python train.py --n_head=4 --head_dim=32 --activation="relu" --norm="layernorm" --tie_embeddings=true --init_std_up=0.0171 --lr=0.00225 --beta2=0.98 --grad_clip=1.0 --decay_shape="linear" --train_tokens=271200000
Each number is 500 + 25 x the weight over the matrix's rms, rounded and kept within 0 to 999. Layers, rows and columns count from 0. Numbers have three digits each.

# layer 3 attention value, 128x192, rms 0.116, rows 87-127, columns 96-191
500499493511507518516500500485511485501508476490529473502523525520545516507485499493504499496501484524492485537460478486518495497516500497505505482510496533495486510486505517506512498461507484490509507512517492493492502482488488500522508495520448484509504525497512514496517438500482514502
501505513481499507492528517451508521515529487491525450502519487510519530507495505491474503511456519517513490516486503478501469505501479506498505497503502471505497524512518505474513486455491469516486476503482526479505508477494495464516499513529474522526465498504524495502497488504488530502
499530524511521476500516496489510512530507516486472504501486505473486486498512498502515509506528499483497508516525508491497514499498505500494485515524504500526527504504476493493504497503492484487508479501502523491494502520499479499483493482476526496525496487506510507466495500481512497498
500491525539501496520507512529515496462521521516481530496521524539480481491522504520526505509516468492536490467494495494483516500512512499513486520491511536531505502520484497518497501504491512499527495471475496497486506510460473494486515524496557486493502482518482498477483528487506471499
504484486477503503490497534490514483515509511483503468497510488515467507483508500499503490493482512501452520499493485492501495502486494500495486480516501493478498494486544519485509500512509534490509557515508518479504503471510516523521505511493515514500493530492483523499484490499514518495
498516493484488503528482499491497477526505500494477494502462519507478490482504473514498479511490510507479497501528524496511492500500498494502515503504515487499522517492484510494502500510496518504523489502524489488509470515516531498518455501475501528509491463505521509491480516495502522496
501498501496498534524485500514497457514484487509504510502495496499479505516479484500492501513514532508491492493511504507489483499497500499519499490501504467485499496484514490510503491524500514511492487497505487507496504521487511512537511497468460484485487502495492469513517501508500517498
494536494509525523508504494504517497509507530486511500499497497512512510500530509493495502525487474480494521505478506513522496502493501502496450482498515500506518487478490496483493498495506506508500467497510495475521499508510466452519509479482485441493461499492473535495498456485507510488
496483493496494509497513512496505493513494490514486486501467506495468496503480499501508495502521525491497489506502519480517521499512510499488508503503499520493485512514503499491495498496495479477521491502500527497493518517494487506508500510496529497507502516530492492515497523493494500501
498476508524484489534501495504505537499527466506490507500489513496487481506488485463521500532480468437496502510517474490481464503535511498494502510520501481493488510505470491512491503485475521495527555544503513473481497455521477492492486456529533460465533506488519476508494499516514510501
500514458541517531504516532456498474562541481526475526500427519546435505482496455508515513577492511512490491520513537474511501496507497502516494508527488523520490503511536524456522496481496514483552502519530530470498512521480517486554479471467504459484490526464456485508454557491489488500
501502504486484494474509517497489501495507508494501510498498517496488509500520496537487499499489507518502515520520507518504495499492488498531518490488503492490524488496506472487496503483517509487503485502527481505501485497487514515497497458538468491527501504486472514489512485508519468501
506464484485468519517497498519495463490494492502521501500501490504511497498504489505495474510493537519506490521533440470501480504524481504511496478508492501492450515499536520502507499520490517519468491521515505514507476476467551490517514490532480547516497521509513490499509547501491490504
498528509555554519499517526450510518533528490551492500497459585518470506486503484508496517561524494475462539499458523477504510499542507501503502513526481531502486506498549536454530493463470513496594467504519512481489508527439492506542519454484469459482464525451487453512434506486486469497
502509494522526506499497511491497513514504513476485516501514493501453507485507508465514480469502524503508532478502512541486525499487491501496517507491498488508523488504472486522471503478498499500517529482478456540486512495492511493475504491496505479546537493516511545537481453501507511503
498541497487537499494506481490492492538508512487463476500491512538448477506482471501491526511485508540511483510483542477508496499468505500536495512532523492496513508467489489481520497524511499463547500495486514474536519547512508515491451498517495469497493483509474540473508495482506509495
497524502503538471533526485511515552461485499500502497501448493459552516482483503496496488510507462507518500475474552530503537503480496507475500467516493524486524504488487506488509493496479471536461449554446514493507530507481476480551511499514487522484462495471552467530525516518498455495
501531508511514437492524498512512510473520518475506428500521459476480512480505456503513519443471466543504512518481479482506503499502503499527481505463512494528503493507501502511514496506506456479483530496477515507499534530514514495465499540475494537449451461571560512538560470469461517502
504476498457458504542491471513503470493487490514510488502485502555496465504468496510478501511497532593538449511513524442514452500485506498530494466521512494511465506501481513496518499545504515510487503522500525490521477535491534504501470527524493501516495501480455517452508497511499500504
496529492504486493489504510478513501510533493493487470496503516561498496521473497502496519511510502545497511504475556498491502501484509501519479496500496482523508501505478509510524487513510516498499514499512489484509496500472485499513474507495521478511506520506445465514491466516510495494
498466491513498520506519495497486480511494505482477485503492487494458494487494481473495462515467520489518477520516478493498502498469482497529518481532511497482516516491538495479504507516524510502519510560479464530504507519512522496502491482527523497497495480516485504513545499521487497504
501505490511515512520481525525504516494500509514516463500502474486453500517535496505497497486501525542514516519505508539507508501489484507524463496486497523467495485477501499495478502490510486488478506502521464511505501495484522489515533524498503507499502504542500490513492541474497445502
499493481529495492482494524487499440532483497490465506500502546489478542520480459553549504575489464490462535469473479508503522501489496500464498517510500486467524511483520516462497495538539534484498495490557496503504493532529504497548502503502514487467502480488449457494504508505505496494
502492500485504502492511492501489495518523490473490499496521509505515517497501492517502505525489508497491496502523503506504496500526484501520505494514485496507508502483498488473500496484518497483487504500521477497505510491510514501520467480492477503494501499491508502481487499506530468498
499474509549524500498486511516515543479483501540508478497543492478487505485515509488509505489522509489508507478483491485479492498490507501467494519481489513506446479532471516492511505499489492496535487479493496501511524524497494490498518525470477526486470477469532500500479512490480514499
500517499505519532525512512443501475533519490503477473498455530531465484516511485519514485537513516522506480549501520492500485497516512496525484524525506538484531480478502524481507506498502519464501562508509543491500491523527509484500486522453507478512501505534460479493476529474501518503
501498509485524530497506513521498517507512483527502511500482512475527488492477475519485479484491513468469533530542465494476482499538489502482534504491487543479499509472533501479508503498495476469528486512521483515508528510513527469500491435520500525505471517487524515534492541504488505505
503483503529500513530487503503503502491479506502501528501486487469489490498495513510509489487541496486486490507507481508507500499510502499517505501517499548503519487488494499496492513507502505502495506491511487509486498512523504493497503566484492522509480491489533508488474533484471503507
497465471508501490535502511503508511430477511519509493499535479509495478488533497482528470483491490477511517464488509543499519500487495501492493487500499521482512478519450544487485503530512489549508524500525416535467496531517497463503527502505559480498507478475518493513510500495493474494
499540523504465531511462505534500543507502475497505568500510537497472506484448499532511515502518524547481478441523506475476462500508507499504535500469501457504476500492488473546501504496491510489531480480481485498514495509486484529517460501522471509519495475412509509536478465549505490505
502460490522488499521486498510499558484522481502496504500513440480515517505485506481502514507484530474498502501513463480480488501509518502479508499521494484516475511536492520509511499501497498523497526537496526486493489474501500496505472485502531470463502504472499466523509507522497508505
501507538465504483503527494498506525506498523512517452500503547507543485512510520501435502464508495505510478500509521490512482503498507501496481478489502470531503506503505471500531499493492468507465481494469502488494494494474458495485525519501493537539496507512500481485498473516528477501
500501506506496505509539480491511463496496513530481464499467581502484495529497471527510514547481508522514457492478522501505495500479513500502468534520513465521477517502496513485522497503469491485498490483451533460523496528470489563497515566487501484516520481533429441488451542497522540499
498508481503498500508490482478525518483518476486520493501522508551514478513480502468551515504525498527487502521456528494471517497512516500515501513508495508498487520499448535541501496497489534465535544501510484501488504494465480505518480512480519479480530526511490443509480468503483495503
505499498517502498518478519513496520566499483501480521497475542487469485512454490494441506511516525528502450491542509478532455500502498497524504498471512476478515503510481445505502507499508524471496503539488507478538508511541521503520437523493481536507447481485502504489481486505488506505
502502526529520515522501488506520522477491492518510492496507519486533463512502505479470498540509496500502507530482512503525508504515502505503474511480484496489499506541506507522506495510432496516487489496482546477507491455487497504497527548462502482498491513468531457501463476482502532495
496538455484508551502492531462503461551527478483483532498431511540472517495488509524515504568499518563498517496510528486497530496476494501509495493513485497516508488499504503497497497468517524479478515485522514493501481498524482501536491496479519467522521514490504508530513489527503512497
496507482521510479518528501538483487524507489499491480502484483502463496506488498427493512494470501516525474484505495479505528499492498502489473477539498457490511510505538465500498495476494516496499471539433524502533525496485488534511496515478515476501490469549502526520523511513488487495
495526520486468519515494488507483554553538507459489445504526500543500464512479500461512530491490517516480490549495502442479478496481528495508478492544501485499530510471505518547514496528530500457537529486498502497487504526511447484478463470492563460488522472526425531429519475508512501497
497533489511518488535476525491499490540507510456485481499500463516483486495488480461510523432494495505489553472499510488509530502500511501459463505484495505511509479502503495524475506510527508496482574452491490499468502495556489488473488542416529490485490489535530561497485518489485501496
497471485505489485483499499510489497512509478478488504501502503507501492507477466507504488491507479462500497502508511518510496501509499501504513488507514521492513508478497512509490497513511498495494508512509498498492512510505505491514473499504482511478501499470520505492494487504520478497